Part of a small language model's weights: width 192.
Each number is 128 + 24 x the weight over its row's rms, rounded and kept within 0 to 255. Layers, rows and columns count from 0. Numbers have three digits each. The size before them is the row's rms in percent of the matrix's.

# layer 2 attention query, 192x192, rms 0.236, rows 129-165, columns 0-191
082:111091105180118139175139154129121103119115130126135180110129130172115130127144109140125135216127169097131110146081156159129117116112118177113127085130090103101112155166163089105123165114092149114069149095121167142117118133153129136099144125086104130106122125099103176140100134147163148138128141080118079152163163142114184155109107094122160142121133166118167148102112134122151132125099138153134141091144122145146109125125133159154078152152162123123162142107145133139117135106158126102107111088138100143111125118137148137093115147120130149111133121120136130110106132123157138137
075:173168146110155105154119090122168135120095083140126129174101120118173119122156131066154128120127067168103115114118102103108107173159135110129128186142120128129140127112092157137068118164170150124166080115102153119104131127109153091138097172129121123118100115134159140124145126140117126136160130152131138124129139114123114116173133093123114134111131154113111127140167090123104166127101129129116100140123170113111091128181137074088123135117161144108102115092148099105123134158093135137131148157157144097166137154100147150163110112138100138130135150156135087136134130129104137126
084:102114129125169154119152139168122072103136138135143124098102116119097125130106128176132139151148162145118140165118141191092106121089150113101107097131113130116141170150154124098150138114146105118088117146109168171136142121163095100097130123129122111125142125107118126099100125123142162128130158150065119140153142145119196121118098113159178131116104140096125078125094119164133133145124132145112163112155147163132105135151150104156077166107130121100136131163128107113127168107131158146116088077118120149081106111154111103111137115100125107112134119098143151070108139116135104101
071:140148162135118128134110094148137137106134110144184116146138145134108183136119118113139158062090151145125093123115152089089151120166124136118115111098116067100163117112088159134119119145120160114077131143126152155149171130162115134141125130112113118119087115171091143155135109156137142114088140141115176153103140133124115138121135135130122155123132057111133160146138104172142151098124114167131133123129104150144152141114126105079141100072117170153100145079128134129088150114122135133148159132121086101112127134128152122127167085167157109119154133159161165137103123146142104128
086:102092098154104092129113142163097116123131147111108158140136127144125093138140144143099130145126138169183117134073147156167132084102121149127118088153117133087131187141120089162165116085121134109068103108146134104143126123121111140085154142099109140136169115089113145128116107111140172100086091126141145140158119129138176157091146151103169157102123119131147110082091173125111111135128125136121152142095128144152120142122113171131156100140127099146141128178127139131115143090132152084121125094106121144094126144129113132087106169104134136127136107117133139087091107132163152126
092:083115142145116138127169151157099117131163173093148117113127128121105086120076109173146124156162140144129155155078128158128165069101124148142120107151125136129110132114138086118164107098156101114089129120155147159134098141102103127119130088091102094139163116066144144111099142120140174131114168119124122090130123111114173129096108160151167136114143150110114103140126161153152125149139117107134150114139128135123106137131122149146112127172109161128167081147161128149149161086153121099096106109100140125113117148157142160122135155142146110172151149112137104101082120161149142100
071:090136117123125131100140152156112124126149157138106114118129151115112143137126101156094083133124134092140154142126148132119166121110102112126149102164146121142105083107165121114149121108157147135182128169121140133118111132126155112077114069136150151129112166121160097118109137130143150217130120149108068149070138142170108109133139123118111141152160081133148139142141135117095111086141129144134139103110153143111159148106142122160106168138094139131105076101147091118148142140139092117131095112105121135057138112120126106121099112135172123121114142152117100093121093144090112087
083:102119140145116103090162161157096098118146116117139111126101135144120105158131095170106104129154179101140158128129105136171135127125106141107139098127114158121107120063166111126160121115169148110085115149168115130162142098133128141100117118102105147137128111153119130102109143124101171105074159153085118101118097145143158140100187129149154165104125081141113112115100152131109125074116151130115136126080149137108141130104103152163170092147156160114144095134094141104144134142145101110112096121094129127086108129146101122134185125101110154109141121139137148098150096158122142094
073:139147148132106162140088127146106150142106123125113119127103124101114105135133094098133111099111101153114164107155104106119125123135128138162152092099112115098130128131147144123104120099148098085070097162121124098135122154153158087157163070116123064131132135101158157094117142149107139116113136121105165111118143174104164110118185149182146103111128103138153147103134164168105129152150141145142142086135125123149120107171141141118134138151112133132156176125097120083130143120122079173126099111092165104124160117112160152119146145091135156111130115132110176154146139130163099098
088:123111120108106132083126115114120126142137133114106100186139122160148120154110156124128129151163138110144114150092110130178108150115136117138081133136130135144136123135121124128153101131121142118175149099138119145136092118082150158157151169084093116122137128122128164186134107105112138099134087132145151145111140117131105196160102118145082114122114160071120130147118132097125136113101108142133140085145104105171105194175154097113119158174116109107106099116130135154146139133129100124104140120116132094152109177134122155179100104126162161181146125143146115133121133147100074132
090:158140122112076120134139063142114116118133086098125124160101157185116170110123090125142135106173143124110125144120101099141152126139164126164187159166108136079145092116117131110103135115134151143182139129121154124104146137076131162093147142102147124126103128098154094114139144096107096139123113135164102122143191132157175130109152141116135123110113132113102124140143119113119131124110099107099090128123122107143154140072140124129118142126138117124110094098136125143134140081102159110122131142166102101120157132121143119179153078139143100142138094139085123140145122086094113174
077:175092128131145092089119151141142104109156086119129145118122155111112180108095097129134134101159185111125120127133106162124141164179153135124166123105137117105176089087126092115118124126151136163146124108113148123114149164093135162128137102097141121092065119127081112125146111155126112094117155120118157132119160170186139154090101149098139137126108139090098116124146107118150140133125105115119119102116156089122127148103106110089137140127149120107100111123170128162152102112128120140144128095167110097143103134146167127119154155192128109113144116150102142172127105145126152163
097:084107105100116132122109143137098102162120133109132150112138147159085122142096116151110086148151123118129163175128154171117144096117181130108111146136159149081158152134127095097162151088164141121099131155106136107124110133146150113112096118089175140127130146094105138102110154128138130122159139144156111109105114105134116135107120158146108216136138163127100118147101132157135100143121102112155114132100150153167104137129123116164162119147158096113171135102139146147128133126130123106138085097115174126097127152171101090127144153106126106091161118108155092105081105164115137141
093:136160135101106165109148122124111111177119155136063119093158096129130121103140106136134151162111128111107149121138167132123150088094106098134130138143128118139103126108089133132169160129096131122105129095141134119140143121161161112127090145117104134111153142156148180157116115131146120161119114130162098170158149076113072107144119124136126168165161180159125127153098141139149109140135165110097132152119107098168114093122160150099127173108090167151153142119114121150122120113103129103086108136098102111131099140088079104092126120123111160131146179165152113117091155140127134134
099:146092159131150094135164146128167073151107148109103148110134111101063174124172125129122169143153143063135145133166115141106160092125132165120119143114120124112149133165127129165118132151142101138123158099115113115155114120113114110122128176115128164111115132162095174136139153151154110132149126106175127120125131152154097135132113127126124127155101145106104074135172159124134091124099131134103149144126130141184073123127132098111087067105095069122159140124155120128099121121100110138175135127152134128175109127166119123108126134150146093156115153101106133124109134127114147137
100:184131107145105160153157141130113127174135173080132117118092118119129125119142132162134146129079118155104154074120153118144108115124113124120156091149120158160107124141129165113142098143094118146107131086152089152170153124186167137079096153110080106115163085108149140109153131158098095122098156126110154115122089138123144147137177099149127122132109138171137130165144148136148115119152141088150112142098129128110177123147138151123114146115096156119110128147090092130134123120115144123087133139088090110160159116104074117135149122127127149137126108115123148139161163086122102126
098:104114143148093102115137137156128131145117144149136134100156107082092114131157114141103126133073161100158134169090116160098129124154117095100128145139130087112147154094097107173127123109127094122060109076112109128153132150133131077110121124114118148140084102164127125116130119178145164130135145152126153093157095171117145133125188085140154155156124128132159099113134129148133132130113152146099144141108092166111129102119108192119126095126103110122118100160135115111118152100157132108110103099129085153128112114141087099107145133101097123103148167117147147099114101163124157134
099:163152137111120134135154139128103116138172143134111159083143135141092133117148062102163159124113136117067127115143134090116123108114122132172119160102144149132135100129133115126150146113132114094093120178156104116151119161107124146132121136129109125086154114095101148145105164153150143111113139145180093172103106122147088143140140119109143109141082171138119100096126091092111111126138128161107090128114113096156107133129112106096134103154121164136171143105100169137114116139075149136129122115122110143143074119169122115104140153140082115173138089123092121092158128176113155116
104:171125103137104181101111169096144124139117173112150101144119160106093180116147157138124127074126123096105127136102143114098114137144113138108117106111111174145136124099129167088115070153171136138163136111150119146154136082160147146136111168119113111136144131126117151132150113105099090142111148115146101102135142125100119104122096088151114158150149102128124133194147137099157101082144121116163102094163131130170130112115136115117138125144138118102098163143138083157108141107154142180103148133105128093181126112149136145137132123132130144137122159095134124111118146140101073173
098:133142155144125131122122111096130113151107120105165114145065164164130130107121110131096151070126125143143150138123109159155107132149098108164107107097154160103109123128122171115103106106120153140166106158086148158117143116147145132142128113114067130129158134120094127142112153131128127119101142096099117089138088104146092118123161140124116163159132142158093133114119104147155122073121129109144092130064165101137141114144160110162114105091155150141171146139129139156135139122143141083123157130117126126093143157121121131149130151099195181121142179090150127134160140135168107100
101:130133114101142095093073114114093115120125087125101077119131109134134136127120136145131132146158096136143142094139144112163129137139134137144106126105135125115185107123105163119135119156076138114161126125168103139142153132073181179128164122130146172098136148093130128114086157106150095123150082114166135134117120137137134171107080160126087109144128132105124127155160109115118120142155090126084132124174145113121133128154181129086131143145137070128145134105163135155150138172111129122172100140144139125095118140114103153112122126173142113145094101138102117150095116154127112185
096:151115133092136126136103135135150127153136096160114150115090157124132112142097127107125136192165153154162161121152148145139139116107131148148131149143129123134108139103116093134126145101149165122112130131137132168140170134163144072129184157114093103146121153181143125105123106155137114120119135122106118090124131113138134100148155107132130127097114128118098171091103162129153115150118142072132078099117135131123112134134138150122094123174110199107152161115111195089154129105126121106091136138153116140124125161117111123168108111117132168157117098153125137182109104127180120073
091:108122138097151121135153170137146132121150134129123162148153181119118113091138113086074150174178120173162119108154107124115136115128095145158134092097133181148128151110139114116167143123119165130164131099062133113132133093150089147150104131124125129124141149189131098135121112095107089120133143113109152133105133121126099099153134121120139109121132149052111128142084107111107142128153113123126145109113134146118120153096105124110121130088151150176106161134137179111117109088125107105111161130103188138145132129129129132148111118134097151113176127107131102124064105119158110125
093:114128162096147136116113122157153125106135144140077129122100080119134103077173099169150130161127110119153165118146091105144115113115108137112104120090135155104116095139158153129139102119140101128128141137138141144139158117096130109132126149162116120134163124131100098114106124107128140145104081089187173150113107092118165154132097097122130162141160106149122139099170115117156117107106127120129166124166116161133154118108078165163127107100170145114124153112153161169120116148114162085119099120160182138128160126138098170159123120122172099082121130122110150146140156166130098136
093:126096124158153102132129099151137122146122145092068133109147118099161142112163116113149146085133137121139085124168133143127126092103144101102137104108113093127149138117100135095127139103128108162162106131132112112132139130103133203130157120116138126136101106122140114141081118182096153160118137054145141128090149152138106171146093140100127057150102098150162149133099138155165120147146118141143129156167101143136127114140114116139124142107089150139111166103101117158136138136174145143124092139108131119135124137117159135146135110148119071113176086146139121158121144116188122105
095:113119132151155125114132087125120138104109159115156149123114096100130151108135144118153125098151109108125170157133158100126104117165077126139161135125144109129150108126153094173132104162176152138149132152147149176105086158151161141136098132108123120111115118093126150134074103144125168114112119139084136151148171113095145125113137116106156129109086133114151144133124105114131167176083158167131158115102168117118144154125113144105114135169146143163139118066105093087133135138100130140215136115125110103122147127146127106124106063151129108142147157096133113119147117127098138106
090:131136098126118127113152133126113108188115101143130093120136184137176114115102133096204167126102114105122113128124163135117107129112113130113115127135138106116153138149117149113125105120138148126094145093122174148113135083137114149134094119130089136160130144094096107086131115147106132089125136124162164155186098122126123121161130086140159134070150166158144112168116111100111116133119118114182159137106101129115127162140132131139099116144131095187149125123097170110129148123107118095118114168100106091139127139122138078110080106157135090131132142152179146106130122145134148166
095:139077144126103128104149117168120160133149102077146162119129091153143145162090108159138120089126116146087124174111105085095141103146114123109158119118156089121123146134170122190133150139147159114144144149144095146138108181141132138177127152096129147115150124140107133110170170144160143132167089114111124135112128117161132104140126137140095157122081114145136143116077111120157127137153103090089108138116071089123058155157121116090124103123103143160112135124133132144108121106140118122071119121095107144116126127136109131110131145109139157087147152119146154105134144097128145137
096:087151108110085130155131168138098119128134142138150094119102109072120110131150104160084121136132118096131149147137099112071143100130157155105155150116089135105114110135137133113133101166162157161099142166127105071114113166089085120118132161121106140169119120137134150070132127136081116117114101101187169133159137138148107160105101115093132167130159155149113123109137121100129116119142121120121112114157145166118140157099114104082135150107139149166135115079179082117119113102116149142114133128107146148100146120166159145144129120131113129103106135168105090119168126106127134121
096:145134099085109107127137153100125137136137170154151101098121122125135150105092140104089164130132150136142109081138142144157161080097138169145110148130090127105102086149155120139148100129170138133138121122101080126120092121145123136131147129153119123144118147122138131167163157114156139108093151121142116139089130084095143128123104169150179172065115110139148162126114131157135151096148145115165162110123169113123125132098147152123098123143131124088158161163147159124135077109117148096109139065116118139169156147141169114127117129123174118111143123153183164125156108135131127129
097:123111117123129152126134117093154140135097149118114143163114124119137106146136153137091109121160123148101134122134125155167142118139095134120158177132109136167115149125098138159070160138135136135124180121124172107124159096138159123161111159132161131129158102133110128196138129117180159157142141163098119157116133118088113166124140109116129123127140114168130116158126094155119083123141165084107111123120138181095109154144176129116132134156167152112126139127111097110132127128188116139100098143108112134122102162151076085158073106130123133116082136106133129177138122095169160134
095:119164167127147137114100116156092126161084103130173133129115147122171153102150124134164144176156126122115129107122154070135122117120089135172180142133114117128103156131144122167101132116165158131114112125103119116116091102117099135113148153113096117105130162105139150126171134117104161096134113158095156129136138164136138184126128137161085135076124147112148109145149147125168139110142124157089092103131144138152134128121119132115111159109109167132111125134141146128144120139151156104097186117143105109181144128099135099174143080126079079141139099091141125131146132115089124090
092:125092104073129122158117143084130122122134110099132116132083141129129114101100145128135128115135111120168129057120136084109114104112124159104141166158102173130148132102114112182127157134106206150137119151138125131142124095131183145108109114102106137132142189112120133106116105125117131128122133152192142141083128155132127123167111121145105111137119125123194149172117165124147163121145142127116126071113103122141151147134122162094155120159128152138136098131117134106114105149122100093104162109106109113144105154139079154144138154129119141126129131093127105121157160074100119104
099:128142159148129170132124144142161119113134121162120104128123119122137103164169107150100141134122125082127122148161124128114111176097090115124112115135117099127141195148111157098094093085161140136110149107151101130104143131112139146111093121147132149151073098136186075124138170117132123125098175158133121128110098113158120169140107124126159106149159110138150107126121193145135124115104115142117127113117161111127125135090138104135146129116107194148118123106187080169135119143161118129134101133118145115157121127151150141121144127152138069196115129124085118100114109127158105120
098:134090098116142102139124160104069138138180082128194160176117144146121113119124163154120125129168175161127138090155153176110181110137112134132165134134159094114162105182144112078139138129130168100145138121120169114133132124170130142115132118122155132125127136130134121064123136117154143125130134175167101119134156121157120099087063149122135120117105146136092109161128132127137152077113111122153148106103115149122127124088124131132145111096147136161129154120173148108124141112133116122113151093137115131105152126145134081120150161078146156112128110114122165146118129142122105122
098:123141158118163147139099106136135167130116114135131093156130121154079127131162080144108160127127106129151116125141120129121114138086146113092148142113110100150122122102099124143089172144087056112101121132081151131101128139104109140123152181132110088149143073113132140156154133113119163173134129148113113135086125123121099159124168141138115114112151141140139054146114113123128078114116159138103138136187122081112153168088148129084155177124127106135128126104115144140132161115109153149145138154115105130129134139098123141160128128105123090057097111132168121145144137124116114127
100:123138093116124086126074134145098165131113106132111123128131108122109156182107135124168116101144107130174110139120147150112144128110125169113145116103145142125145123111163133106108164154125160135105079137174139137133117128167150126100117128114117119120149116121090115130180100134102113115155133116102160125163136147117150102110096139128128116152142160126122180137091137130120128165152175097118146128110187144121118127134136130107123100109138118157163176125119105159149055124074164090121166096112160121137116109101145096095094173119105057125102131101139140155098154156137122133
# layer 2 attention key, 192x192, rms 0.244, rows 129-164, columns 0-191
078:089100116103095105144137186120136135164120126125117083094133116143111139108102125162109114094167146124120131152103122130107148155102088145117103118119154111111138126106132179151123117117120116131161158113143129111121156153123130134180123147146121137162141088177106130131100116114158114114112142153147149136155165075172132133146129163119112117117152119118135140124138135140122145113147095137095165096107152088110134132147073122094131126129101117122083109103169077102113130134130118079200113137072103099137124096145109093127145135112199145135110117077105153093127113142110109128
090:183144163156137141147109112128111108128110128130118124119123093146122164144118163153106187128157181128136113144145124106101130134140081122141145097170115066091130125101142154143132090145109124125145117147153146117143107131175128118113163120165105109151098127095129126172071146093149096113116120146106102099121097146121162162108153109157142147121125111121126152122163154116109107133121122132151120131128147104113162163162141144131155162151136147131117102156119109120137181070108113161163130146108133096073123165176103139094102131158129158114153082152093140139166118133138123161
067:109136163109113141097121123154135142114125123148156145145132105128121115098078124129107129117112122128124143169117151104133164159135083144117140170123124111135117129166086102112091137122150078090120146137121142144085170170112162114121084123121147085103178096137112147137135154104133087141075136098143123128126131125164170149184116138075172110121132105103152091100160148159115124169153122147171145106125146105114165133143110141118166146147122066124136099107134098114146118160134082111129106144124124124163136135142150133094099093152155141153120150097104132176165125145117152121
071:119107094111128084127133155136130158126150098141105135119103102171155107123140169133071127085162108129169081144144143125117151135140175108143140093112137108130165167117149167100137103144148061100170141095152144090163124131146139144123114134110154134144130094084125098109105167111145142117085120133096104121178099092152146125142106130125109093135150145179119137088107128100117151138150172100124133087143151124123152115111106138109124123136150138150137121114159086111131116144103107111189145127150130130108104149112096104133134178150134120115108130146101113106113135176119106173
080:131079107147116115127134149130161104133106143122122126156119163084110108089126139073138130172133160145125165122109158168124109111113117152113107141106102167157140098154128105085139106149143156197156126114100109159089151126139160137160092137154154121122146140111110131142122119150107158102149099106118134148130141140117121110130077179137101144133090123084120138141143111144136143101123116171096161118145119154175067109134130102156132106110112166085125172107148106132131117114124108146111165121107100111108120095093177141170120134128127094090081116120155126118143150099118143096
086:089116154100107135120119149126105101153108155149145149115118168101063141137129111108173081148112136185094145116106112160149139116160139132144112169127113153149107136150123116155086167137134148199113153112137105113109159129068146067109107157088126101106108097133124127115147108152086152108121139110138143142126145121113136121147120134116152168119111131096116139114120106152115120140152094152083136116154089163155099092115133139143094109110112094132136167112145123142113091135138143134091127105118132104166140096090129156139169105127141106128130115087110167112093159084133142125
080:091148104124168087101130120126118114123137199127151120111167161104116091124126117105144075170108144137118154126129116134142126139138122095129102121078164179148148137109133141122133136149125125103076158135137108169162125118115129079117127123086057127122106097118134114112134141140122100154109168133125170147115150111109086112123136093108118116172111164150124143161127103170121126159173134154116095134149118148147103071094160078128099113114144108150137115159143113148120109191136130121099140117131085096134093131105127110097154139129107110149123143151108118102127169139116122113
095:091114117172114126128113138129162114105112164126091149144124151133115081095112114103145084141128160168106162126121089129135124122154146100157047090119146149145124138119130122094147131134130162153105133128099139158121170145090129131148116104078095149128122178131124116141146119174095151165110134092100136158097167132105099160109131102173126098108103129133126121113118094161147130097112113128066093109137108155128123069144112164146102129092118113117111136141105111115122116121107107129122158121120111121094092122134167170117152148141105072130121110132136129093135170149136167122
071:094126120153123114164111119138140116113095151140128165141118125131106111140122107151121107143166140115109129095102131138147185102155122109096126117160116112144135116118113150169110100154114087149167128139109162156139109145154138134125137167148125101126083140166110161114156118138157149134123109139122110141118142114135174132085135148122122128156076163123105125106172050143100180119124112126116147116184104125107139114092097102147091117058119121094095134123083110101131088138153120210137127121140141111144142156088140151106136127130122128124098091154115093118108118086137109135
086:135117083144178130159091068151090166097139144143171157118122125132134155120160123128137107118110121126108147105116127126145075150143080137112126112145136169121072136164136133134109109104126123123137173179099161164137125098133073112137148108134124095111118099079145162104089138095142124116126209144146132101104090149117146083141137114116158157103124093098133154164153146108108110124131156162161090110135131165106093127138136144113135132118151116136137138160121122110092106116138149169135101131140141123128151107157156127098150121132150131164106123150079143152098138151130128134
077:111149132150135133156120112118107129110133147123130092129106147081119123103173150143081131114104091132132163111146142131103129164149127110114123102101148173151154113147106157078159104177107155127088136117140172127174116111138147091120179128114112128136172116145136104088116158132124068094117138157173163126115149163144107142151146112156126116119153153139112109150147127097120131135147124104135116113133139132152103122107075119132125141147150065157175153165152123108092188101099133098112127083110104126139109118152134069109135157119105138131139157123142097092109107141138143160
080:132112153118085137119116135131123149115164146126135153100118163159154108126064116135147121154174154127090136172119146118151088149072151088096168140180135122094138174148142113166145182112125118087139146160098136125098101114122109127129090126115132119082143116138103147120125115082152119085096125141111107108129105126108143142124150162134141131131120132134119178152140110098105127144153132134130134150138140134101154121151164114145100139114140156151125108104133127177122077141164142171144131133160135096103173183102145128101116132095133172161125135133104154168147152129086102130
085:127136108138144166142105137118131157155146111137136128156137172100114120094206168114119130107110124173128180128133148139156084120131119124114162158117122154125126130162148142139087132115117153138138160156088147059125121127087122093127110108137090106121135142134124119138124129130105140106136121115114166114152111159125129136201116120130110150108088193127104123134140126155131149136108143176108153122147116140097100115102114160122164105097143099099150115156131151179110073117134107151095139103129149100118137094076139151112144120137121146141126140115158144147131181067126151104
107:172177178151126150145090122131131101145149080143148107132149116109124131133161114121109140089132108151168113093121138095143113122151103165129174147138114109179101146104128110150096163151120116174137122123106126101131069125134133109133140118111115124140155121078118104106113099115128150092171170150125108145173111185148143104166112093114112127127103154140124139106133105100154145134107148117115148093100158107117115173142146126117130130148159116130139108106118144131148092131108088109119124127179170149143137110149135138126149109171166153124107142114123121134120068063181109120
095:153160139102100091108115140111115094155132158135129154092089147110151127098102118146116145142115113109153102153105122125164093109170112125128165169125075084134110160135132062147115133093133082127146143141118128117160103111148108110120138126089155108103128125080136142079093129102116148129108141153134135160130147155137160111117061140137148138119164127128153144174084136101127087126173129120132143158078119122102116107154167110106128132103130134100106154135117138163146107186135151097159102110149160152078122168119138163126115112155120150173153137128112143149135138116135122134
097:068106124112172082104094099119140123118121115146120146104157157114100152136152146108136134116125172103140131126109101122141129131138127118082121117124133123155118123121154125128121131115146146143106121108128169148113120117146180102117116105158125138144094178094140101112171153124115170135165139132156179142110130139157144166113145148160089155102116175134138102080143147140117117072064102138097137073099101147154069129147117114095141139123137118108139122100150107144144161108135143093154168132096084106117124147134130099119108105122129048128114132130127127077123115128139139106
083:111159150113108109133128116107157124173138137141130132124093136129110074161112139117123136138089138183182198123098086124110131172125135093121116150082127124160123157099151136129092183129103128157134130155145131103146131103121140122114107115137146128133112107132143100140172147109121134153168116104130163132136145148115126127122122131149067105106116154113118113122109109105084130134057130108082126121122122099115121174132120121123106136130155102180145091116171177119142113146146157104113127142161121093119115115115172181123117159174104130142118142141130165118120113177148129088
107:097144092103130111149090147173128144159160142141116077105145143101174138145144115114146130109095153108144102165144130127128128167162122132167162131115148163089057114147068122116087120121117098150113137121125116124129103170120092124124130126091107126142106126120158110088101143123139131118111152162142163176147128112144143144136170094124123152135159130152132158153113128113119129101135142088111133105105170086107124132131189142117146124126159104097117169136154125163119117165115148071142125144144138109116157203125096154113112117125131100093109148147106120096122113104130137157
099:151105153131125148100140153191129103098131093146118137138119123142126085167143120092103097105159123106153136137103157170129139122167137102109132102104113120094063122112144094132104132147112112151126117140157094133151107136089094136145136155124128132141072107146117155143149142124112160146200144152153186137111146152156099148123114139103108158175162160128094130134153104122110156144152148122139085125167138095133133138118146148117170175150126111116128098145194115093124127190133104147150139120146112151140110123117134136150119138134137123133180141111142100121117182149110115123
107:144159167153087109159123139111115111154152162132123127136098135101138048103108142155127128174108120148141179146108132169091146152108097096108132127152156122139087164114134109160114114140099088140128120140119147124101108112116143096135141130114112136136111146146133145132139145056113156148113111116130123096119139125106162081117127129166115147153125158168118096109097140131144115155135152079122136110126127126115131147130142108167121185122136126152083179140145139148138114077151122146112126114143130077113069127117128183118151087158151132075120136112131150113168114156116100127
104:166125143126091105130122156138114116139128180163144124118143125122166144150097130113140102142095139165103142107141154101138157153120119101168137128120129139136119111100138100110146128111148157206099123098117109121144130205146114124075141106128123125134136182095113115080144130126132135140139113153127136111155109143131102167140127129157154141124101139139117144115108101146126091136065164090103131148110119133142165122110092135122146130129134160122164165130066108116163139103130109057128118106143140157112108121131095134136125088195152097108128096116147127121096093116131177117
095:128112144111096142096129088100137146127124138132111136142090124118123127123128075075148096104148149123123127118085148112141115106148126137107139135115112101148103123172094155143108096111146156114141125119097127124141122105185160096123050187146146144157151141136124121160129139141107151154097135083103112128134149103129127099099118133155123148120112132108172104110146101141099100107126170101106139102108071161153141125095125098148097119148121108123145114160097112127109115102139165140143159161111121105108120130078154149162129101108123100102147112122095115145122107065169178085
094:106123121157134136145114157074137113128118122122142109135144133080103125090132178144082131080155113172121126135053118152120139164163108154116130118152134154138130138150098135114142140115188130125152099158169131097153113074152139117157132100129171124150147168111198133151157121136083127143141116141105119128144140108145120141154118135108154119142132133099144113087097149122111139115106133111143104124127123091147108101131125143155164106149118062135085133158112137133152110082147128075167127128127108134132131144080143167164126104114138098176090134158124133120132136107155132119
102:146133149091133142103094150159096130111110123168103148147079116154109113140112114148139142117141068121128143153138097154128106141124135134126086107148134093142103135138133107104100075127138163123137130141122106136124138080137093113077139119159131103135095150121142134112125126119115120173207130156138096124145127132125161119118136138183159114092175099125134087148090150148152094120182100114085102174089158147159134121133157089150148133132113130128113110170115087151166129133107128140146080100135148130150120111124115144174111095119142111138103162126136102099130139127105165092
094:117121119082092088121143111159145112112130171098157113129133148133100133140110139117121110124171171104144140139096120131107135133159136130115138143132133134171141157157112114136156125155109117112116120192124110131135125134146149153101165105091189127119075132129152129140094103168135157162117141163151109115152133110112146144106110122153099137166137099167174160177131123114117106139117124125119161092179141080134149167115151124144154096120133144094076072126115106141139176092146122160156098160146140100142157164143094131128134138129145090139160121162135136137109133134142068134
099:097129091141108107151158099067118198105136152106114121131139107153128085146138115107153109124129143109119105095146085156140118125119101154118077102094112120096130099159102103097139147099092146102161149159135159123135141181143139124134159097139106091165134136134129118099169120117165126114131151153122099139135094126098115137176104098157145130129155141127152110135152119152129174154058144099105073138126141119133106106115117150120098117114135157147129169118114124109141132150133108135127123144114165111140090146139145106108149148144112190111093111089152110111109130181140153129
093:119110096135110101133118120094072103100113104117142136133064151171113127165146177128122106089096111136114155150122108146134090076134101153129101113125104162129159177137114165153159097139171148184102120105115130109114147145103131137103085146111138138153123101127120135115120088120146143118126142142096140110120126091111126134135150120177174139138162125112116140169105093128142102093093160125120125116124110113100123114134160118107170100134113112131157153090136130159142094110104140089125159127144146110100090078121123115113073192153128096100139111160136116135123140128125101109
099:143120118116139107117144143093105143119111151103110105129120117121138165105124153172131104164130134149095174067114134132096131139113119131157170166122122119140092144128163155135126113139064108139127137166119105168114143155144162172115156153156099107101109145151102126104122141152116121106136122131150133136119153098182136106116171130167143119121105159136164140103081133135097175123145106127141173104138139119136094128122104125133150162159147107105121142112143129117096101113132142094074127142133129127097090084129102120108173135162086146123095108133140144058162088146129085097
110:116132113095106152158127144095116148120171152146132144131106163114139123119108135107114118198093098074159105107131140150148148063142155132169137154122135123177119101165145124126134117151124138113121117147145120147076139099105099106137112117086119176152103090105171125136146094105141111130133127148091133161152111086126157111164122125110136065142173161164137141140101139081155138123154097116137124184115160083115162123098123151134121164136107125140159181156138162149123124165108134110126107158087118124112136119131127090121132158136130162150123153134111111114135152130121139124
101:091139162164115116088137122139127073109121122073090163082130182127096102188139124117122123111140091145140130171109105153142094130154116161171109163149124139157117152117150131158121103132107126117130130117099142137081132164125124108138106169172099150153105121167128112104108100116106129118172113140110144163129122061146118112138156101064112145153147148100091113083115109143148144117129092135159131135129122112124110107129132093147130131144141178133103155149106133131166134111169136122128115122084147157161111171131102144124101115112136123134149080110108130107140122104153137109
101:130095132112124124095125128115170124091160135127115128138140107134115113134097149113146162126117149119107141109110170109145102102112136114088088154132088124182119157135123130162119151099098161126118137083096107119153112103098109145154144118155166162180136150094130126110103132164139094115121121109151141131109112097128142101139114157131143164133106147136152137052148133168151153180099129142103142074124165164126124117129115157109164141129125140127146108152154109096105139112177165122181172129133132143138105116133150124111136119159124159141104172086152114169135108123129153198
100:133125142150152129085136140155088170074142102133123163119120142106178101097162124126115087107135118156102124087125122125157124119145108111137110140141119116127144146128103125152111116136131118081117131170157136136126111122121109111106135103079147123175161130143153135111164132112119100070117134112108140160123137160143100129114121115151113113109166165181129122129144131112095066159138091099123099099145150111159120117131158138095107121120105138143129129084146109117141145130163083128133144089129138099138119126134146044116119091133128123171107092119050092150099162100122138138
093:158196105148143096092156120151091181124121102182130111133128142119149144148141180091107103153144145140107139115155118122113123130094163091141086136117143124138136144151188107147151106099099158122171138113109144149146077133103160129138151122153145171147120142162128125160102166160128098131126132099101129144151120149165126119072123145154141146140129137151152124174175158089123118159122105149106146119137139160133149078128119128124113078125131139129119117139113125128148099134160134100170148119147122139071123105112156125108116095120082177134104146141116139118154157148127158145
100:065144122165127115119129150103125112136113148118125150145140147140147116167118135143147113153145162078123130130102098108095101116073111089109151127101140139115122144099145132134080142158132134111096144139099107158147140106108125135109089088136124135100110082128156153139139118086112128139086088147109106136113115108132099180155140128111135112158122129119125140103156098146127125148149134138083108149134098114128187145086130164116123112160133120086101100137089165151157171154134121159102128132145076141130154184088099090171166102105143159117130139095126133158123123116134125185
100:158135141122157091128146151125106128110144112146181098111127133139145132138124136091124100119125097150137154105149129171139151149118129114147127097109153151141096121146139096139123131128123148129111097135133099106118143118119113137165104114171118099176132051141132081147118146158112111097120086149148158140102125126121091147158101114153106117132120145174086148092098105171134111084132054126103138117111115156114098105150162088159111124101161061147132122123148134137136134156143157098162152143073106171107133100118151128150115140150148138126095119110171146115158118127164121091
098:116138138119164128128113114125113167131149074102105116133130144125172121079109115133151113129106155113121143120154179074154135130130067139134084134145145144121136180104130088149131146142180135127080105118112089126087099136126169120093101172152144136168127158073140146118166126151092140115136133135159112123135116141101149126095106184117134116121123139173161147145124098140117140156149149121128094122161133099085160136137083090145102138138073142094125118099146107152145109133132132110162135139102139133169113146127093115112145094126110162117101125146111118106108129146087088136